config.yaml
n_layer: 9
d_model: 128
n_head: 3
n_kv_head: 3
head_dim: 32
d_mlp: 512
vocab_size: 989
activation: "squared_relu"
norm: "rmsnorm"
norm_place: "pre"
norm_eps: 1e-06
positions: "rope"
rope_base: 1020.0
rope_fraction: 0.25
qk_norm: true
attn_scale: 0.177
bias: "none"
tie_embeddings: "early"
parallel_block: false
extras: ["value residuals"]
init: "normal"
init_std_qkv: 0.0577
init_std_o: 0.0
init_std_up: 0.0577
init_std_down: 0.0
optimizer: "adamw"
lr: 0.00316
beta1: 0.9
beta2: 0.95
weight_decay: 0.066
lr_head: 0.0074
warmup_steps: 321
schedule: "wsd"
decay_fraction: 0.379
decay_shape: "sqrt"
final_lr_fraction: 0.0
batch_tokens: [8192, 16384, 24576]
seq_len: 384
doc_mask: true
train_tokens: 80840000
steps: 5295
dataset: "wikipedia_en"
Each number is 128 + 24 x the weight over its row's rms, rounded and kept within 0 to 255. Layers, rows and columns count from 0. Numbers have three digits each. The size before them is the row's rms in percent of the matrix's.

# layer 4 attention key, 96x128, rms 0.161, rows 0-95, columns 64-127
071:166086131100087106117084135130131148156151141143116140138162188119117115143117148161090118073116111114123106130109130123129125139092095139154133113096142111118100115192094115111126106124147133
091:111088134157105158117146051123100092152120102122095171110120135137140105111110124090123161129112116109165150121139131134128155167155145113117172124153118146109150129089106138157120117158096086
091:082127124124144093128158098151079175125093123125120143153129117126127126138156137161179176141115105098141134160117187122159101089139109149113109136134175110130183137114151126141129151148128117
114:143095106159099151170142111095139157110139084070156152097126090128113155134104085178124088135140128142115155125122117151106124101152154141130136108154152164096154146107143143143145119136151123
080:128135128150131161137128123090135121133116111094150097112106142169076167146131110125166123090107140160113135106150118140128119108053140096090092112138128110157094150107145132145144140121121113
098:087154129151122129110129075156115147153134127069151129146149138141128140139114146122129138142152118083155107106102111114156113143101120073140104129140124149096129163142150097115146128142162159
123:139151112097136082097121116128112131120122129119160173106135120105137146095135153125136104130154126156092092112087131161115151179134122117154108155100079115111112124145091099101161115136161194
080:124162128141102122110185084141131154118096106092150106120125109092136140134120114164078109118111097113168127156136111125143125114186133120142107152113118125127124191130192141104140116094103136
096:140112138136152097108108147099124167134113139124150116144149154102113106137135119108190134116122102167127093116156152123143123129136118151125098150114119111178127145128109108140149174107141122
102:093147170114147103091124124119108126149105167111135149144132154149111117120121171067164156120147140134163125114153196122119137157156120128137130178125127135129138153125112101112130170155129128
085:128107131141127099148183109104117177061128081108158147120094102108133132115136073160121129134129138111149145139109106129133116092166154119126122150174154118107136183115155123134151096110113110
074:141075121146120154116112170117143096170115192175140135135149143141118143121148172120125119117132120101114099132154143123138134148096140150077166068113114138151091091155058119134105147154179115
066:153126140128147120121119129138126131146131142136123116168117161092119121118121119094134155107085097125110122120162160137155122154115151134125097159114115106189150104135128110153123158108148130
078:083164148106169097162142163157094125108138121131102107142072133097128139110128124119118153141158137100126119156145101136148121155119114110122108117148116132120079106070142089115106125109118116
071:125172149095115120137079167099105146161119190136128138091142136188088141141114143143187166137115177134143138106138138084105134097119113106123133130108126148143130124084122120095126157146105138
087:103158155130130071118152116149134179071154109132127115160109139092141099124126143126070111115123136097156145161123125116147127129164108140148115147135132073135111139183133146123151116069100140
085:140140107108156115128114147141099171184095103104109149157121118123087139143119121115151117153122085158126172124117149122103145127159178148178107170096126129131217130125126102165110130116141141
086:140171131122149092117126123158106151098129110109097140146118097151090133130122150128120115142128122151124159130142133089149136090146121137134109166110103086166160154148150117120157105070066129
092:127103120106130168107170128125128085168094144090126110091116125091121154138138103153098136110119103116142094145144103097101115145199159122132118133085105153109124152095135133115118132122109111
083:104135131116082147156151122141132106116153112094146084091095147107127114122127111152085137084155137138152094147127073149143113122165082113142109103153143141102095125113162196133126148095134147
084:094125150110128074141171143132118137096144097130139101144108111081154093116128140151094127146153131123166142158109122114123102150141087152167145141121115070104112167120123146107139124080104135
102:140150147134108115142099121132099171178106130126097157149149120158099146133091122129159143146098119120128181106111134109108145085168145113160117132140149164128221157123138111125102110166145144
085:139101103125146102136132127135096180119129099113137156152109103060128136121123094105142113132124085129083161123123130143134117121151114150152091175116157125135196149101125117163110148088137127
091:166130169146100107149121072098129123117136126143137131105168122134164121127156125189111114149143119095127122117108144078101109132169139143149117141126124137073097108136095104127133112120131121
086:143116094104111119127110131103152155181121107152159109142130149099098120133164129150144146129120124145123067145103133074108101146162161162181120133086126091151111112151106154157126152115140132
085:148129138173134116115110069152142150101131176209125163141159146148113136121131147096129140136115139093101149121145167135162158114081152124072141143157129123149103130179126104159141108149136124
087:121132128128111160163127132136127093138150120099145093105116129115157140115156115166093131097169146118124081139147111129103093139163122119136102135128115170076102089082127150148115162108138136
095:119092094142119147149136131092130144112150103035131139125108080131108147142099089137139091118125151159113176116120090124108128108148121110124114095141147154114158155119151131130158126136106124
075:149161140131136124102161110150109149101110154158120147153164137134103125138106112105142136142097110119150188081144164136146164121114143112108137168126111128160151197175182107123143098127120136
084:152110103148114174106142113111153113142119163100127157093152108130090163148143123115127101146085118105115150103143138116110164103170172139112134101106119131130146152170120136133135116130126110
085:105134132170120104137169080128124178091138055064151112144115079094167128126111101142111112138142110121143163149079113143134116117159107113172111144152153141101135164108182112123153124118105140
078:119145160150102141144168084141145123110134079093157096124130106090173119096139135163068110119143125105142147152142121134123102119135084129143114148137123122101097133122177148134138149087129148
115:167097088130161143107167193179150125136133114160165142151111161097111083141146170115106132113133111106113085155064115136108146121123142145103118128086119133115127141159142126144122125102134132
123:078149123134127138114121148110133103140098150104106139111141149076107150133142129100101092095168187159144107111096157148129142134113110094103107120142128155127140184109106127117157133117157117
165:115133100143173152127107146110157112152067151129104115125141169104115104182134154126132108093135168146130101113091121121105151109124108126104069098149130133124108141116143125136140118103165101
110:125106122097106127124167146138124138150107120110123116131093127161147145109090109096122123143143125130115160127152116137091139121121125090090167123145135132149135134093173134171127136108090108
131:062140143161134112116092127109130104131113144137145142142140128127147105114181151111150103105152162146142102122091116137100148136086116092120119122151119080180113171108160128124166127149133083
145:121130155132064108126139100130109133103189099118166144129130075154157153088121112128134144171121102118121148136160124127145111162136164111143188153110129126158128124137102147140123135157093137
127:130138104141164150134128138105146130154082146132079128128145163080099118170140139136113115091143170155126110119089121148105162096121098125138073110136132137116112142123149134107131102096155114
099:130127145142146084145128111142081138152109155124141145130134170131087138134159121109167163093136152111135125138074143124123118120082127131132152187073132104150065098134110133136104121117135149
107:157142100136127053143128133146130160111121069127113174112104135117143088112109095106185169163136148169125118094088151173162105116116112127116178129102134137157155131074160120120121105134131140
106:119143144094137089156100146120115130122151145200143123160153159125118091081151130104133133138108132139109137139171126124157130093093109153148131131156156123195113101134112114106133151135138129
091:187142123158149135124159124165109122054127094172123139114129117090163126106158133144120144171174120119125140101151127140153130137137130139170103140129113138119113134124130132125170114112136133
079:129102121146140107150148139108119171072140144096139151131111100105124140125099116112114140163122166107155170076116131142128150129145145132108142087140137111123127196144093100116130091127097103
100:163113165159114108113066110120119122137097178167123125118126149135148142184114121116157135132124153148123099111136108110129158120138189112104114110151123159165142148147135138141095103156117104
074:128157136092133087144130144148116171074121111161153124114084150121122117111150100143091157110166157121180097105159098153145095115147146124095128132173120081145130163091131147145138131102094124
102:129133138112148118130128166092149123142145134156140136113113130135094107124138099140128136104089138115145101127139127119192133122127114146114103093142130123135115152117130103081126143132145107
101:147157108129133097125133124144146117150098124150145152106139116135108170140103110104128104130158170164131161088127155112104166156098130104116121092118111156124166164111177146135128140141143123
101:108134147131129109137110129083117158114161151121125107119107120126113102158108117155113125154134115143188127121094136126173139149144097152121135146144144127140109161171127092114111103114137095
106:103140130086104154142103125121097103083143103095118102147160120139125115091164142152094109125114068122143162152167138101099145130171100140136111119173137128143170118141130150105165154113143130
088:137153126185122141116161078125080098116121129108126119124186124078150114144197151124131103085132128116152164142146166082160103121124136144144139132075108136125113098116085133132145136102128150
105:127135203127119120182130106102137118093134113109158097167134160166159188137107134150096109097124149086149125124099137104111132155123086118163129090153131114101110097171128099116148116144159133
106:144116122123125141142150135142145090148115113168137159129139134119132138125074156082118106145163136158073161076164137117096115162109141078140133102098085123107158145126146122148151148127131138
070:110117096106154127120157164130131092138094107069125124121088116133135133126146120179106108124139117173131098174167082135104114100134124112139114158094107151131138143086150150103125115089099116
114:138132120128160137136090119117127142080153147153147160139138088097173121104143141119116151143104181160146134121197108098136150112193168138140125066174143155146152113136095141137118136157125113
108:102107128155142145150196126121139117100112110107099136158129129106150128125186112141140134130095098096080154109115133094094145109185111128120149146130140131114160130152124150129146114088126153
100:115117127121144138132110137116108094146115186095108153161152131135077152134134131109150124135070141106100143138147133111116158114055135140088127095131146142176123124129103145118114163143085113
080:170111139160095150134145115124151115151107119156125143080175144153128137143117114149158128098076094129119125105127153136122145119156158121137133124121118161130149153133161128117138082176162132
085:110152150114154125128139121141114114122125189189169128108113162102159169124115122172090164121148131127164099101156110147134118151121085131122131137152094135131112146111137117093110135126098109
110:079097125122141157125116188142127124161149154149134148129062117140123114132096137120136168125103156158089117133166122164097078162124098099097147164107145111153114095069165138143103135133128129
098:124106140134129097121097120137087144113132146119122171131149145134086141132126128124125163104076147096184153171117136129123155094135113158126142158109170111120114123142088132157099116151118097
105:112119162133126132132092096104128098195112165134117088086146161098130118158133108149116114087121119092123109127119123130127130124115171126125124145100130127126131131113107125104105118115102109
094:153113167124150135122114137111140124126114162145128194148136133126136128117163117099154143112128166124075148110122117096114144129167114104188124139091102142106153118127120156141118121140142176
104:101164131098168152141125156157134102145138126160126141100127136091101119098161137133061110101139143094147127150114151136116131137090149157105113111104113112129117096129082131083126171105134133
165:100156108127172143138120157115163105150093166122103110123150159093102113169144159118119103097143157146132110092085119139093144101093087125112090106158133112117108166110159120107142120116150098
093:156120137124081114124149097134107154105175115133158146130104087161131164084110113119128164165130098111114133153176137122153082139159161122161162174094109123129140099150108120134118130134127164
053:140110132129121119095112119108125135117132123185132151155127156129134116121116119096178134130163136115111111116096129140128136144082122101084165122198140140136100107133091125137127124193135125
105:098152150090104114134125143081158130136145117038165131119144079146120114130113152130120076136128163125157147147168105133139124133119107140107136067139127118111153148107113135161088146152185126
118:136127193123084075135113117124115144097182096107160132159119110171142124114139094133141151160108090140159158170147130137159103160137117140118167143107151110142152125153096147139114092146120139
123:116125105145176147113126140137162093151077156151108104111146167112106113164132141118133106095130166148115090086093134115115154109110119117098075086143124142133107158096144127133148133127136101
173:115140109136175153122112144118159117165071160124095120119148169100101107174145156119123101091141176139131103102091118133107159110101105122095083100153132130124107154110151123122144127106150102
108:097123113114108115119174191073124176137102092116136166139107128135119131101111078107162147098161123177125128137144119127082152158091141095129157128153139115146165150131111137157097146102119157
113:168130119122130115132097131055127167133123137139106115128114118126126127148117100120160173131129126161143109153138135154176097082109124151139137125100163124097170114134147146131135098150127157
109:113126122133127112133100166116093130138132170144125122131136134147108142160136166089136160135136108095096138140141172115162100128095144142121170150174156161170096090137077066127126096145144139
100:129116146130155138172137136104138094100136089156154129115109108157104137108088111140117156110143186112124163124097154166115125131130161136134133162112109140129086102159140143134096130114104128
101:157124143142116167095140120127112131144103099177102126126090156136149138143117107154131168097167145151126053118110128119153108151112155118128119140078114085150123112147125166128115149083110132
090:124120109087120126136083119151154089171160107167134115113132129112102119110115152111119133131093152112122102170136096153154120086143106141108136117139155123114138100074109154162130127141143126
107:108115153102130164109166106118127107155143120126130133133161120148089153131146098106161139133163145154084068096079126132115133137121127102114123154137132164075065106108149138135106111138091105
083:149134128123125141172092177161134107104148109143114126130131138107150080098142140122102122137129124098130118156157094132157124107146103165119145092184143109173100096115102128114122133116146131
091:153170117123097115150126105109148131118128117105167133102100095135152127134147141142086107123161175114123107111128113116140142139147141112109095125134122097150103154084136134096080132085135152
083:122148118125118064169112148140136167087142082118128116107130111123161099137151142152079077154154108130142132155103098135114115094172104149172122147160134141111156131089150128110145098098136144
091:096103125155133103092185113165129101087109111185140165156077110139127137115122128075137148182135164118123144122104145118127128125099175103119127113129129087120149152152118146143111130100124140
095:142138172118148097085104142087105116104145161138098093156145172133153117146139127066135142083110127177135087137115159107134126116120146104138130155123138137185151103137147120070138108133138137
092:161143125148091133173068085123144163105172090126112134107162128178137102152124115157094094081133104113088144091103112126131118098139117137137110125176142159099092102120133111151147077131118125
089:108171115107129093164127116148135153101157118111158104128156137155151093129115149128089073114138114103120177114120107157107126129142107105145123145185130147131124162095161104115119100134146156
111:128142121120154134168097100154157117125146131170153112105121146106131135120130168152078134115104150069135186123154123140136122174149154138114107081136110107139071133116117119148131138135126118
092:089112134139109171124157110161134111118116127082138142148104127188103105126119154142116097112133167161127112117143116112127130151077126118067131097155118083156083131143096111187122149122153091
097:114129114122117099124147143141139148161107044107143094127117150101150161143153118174106124141193133093156083184098107149131133150183154154124143107136128121135118108108092136126110118114130138
116:092129100145093124126105115148147140147110139095131131104129162166119129141109130149091099090162089119130133125183126118133117146100120128090147092172103124153095152084113130172139147118150116
088:102121113135151130139177089190137132162147097109153122115085154121111133097124091173110117134135121138146139101088126143104131143134136114128101160118138142114122134108126156150120137086149119
088:106167158123126121111187108166090122129091170119128134141125118101150125148155141142125137164167118070146131123087106135146144153143113095119131133124146117058131130157095121113098138111149117
085:151111149126100128118066113110115153142154144142145090122156141149146128181152118155149170084120129094135111117108119094180108150167134137130143104120102139116083099133098135152110113152120130
110:083141116131107138135144162172130074148088140147145126149119153145107138096103153132109121132117126123128126161178126149106140146105131132083142106162114090175154135131100124144127154163158125
098:142150141159158121122122155140118107099130152134116150167105123101149080096135160077169128170087136099150171132146150160169141105076090141115136122126150105173167127142109112108128133128142127
109:133163134103130150141142090103110182179138172083118108103111108157132131140131167140111117152161086140096124081127131116114116170107106135184132186072134139094133113150139101118145133123163135
098:111133153114129110122132065116145086145123133142125118108106140090100155126154119054119155155164128116089101101117117109104141134128130126165130170149160150126119093112096136144136118119126120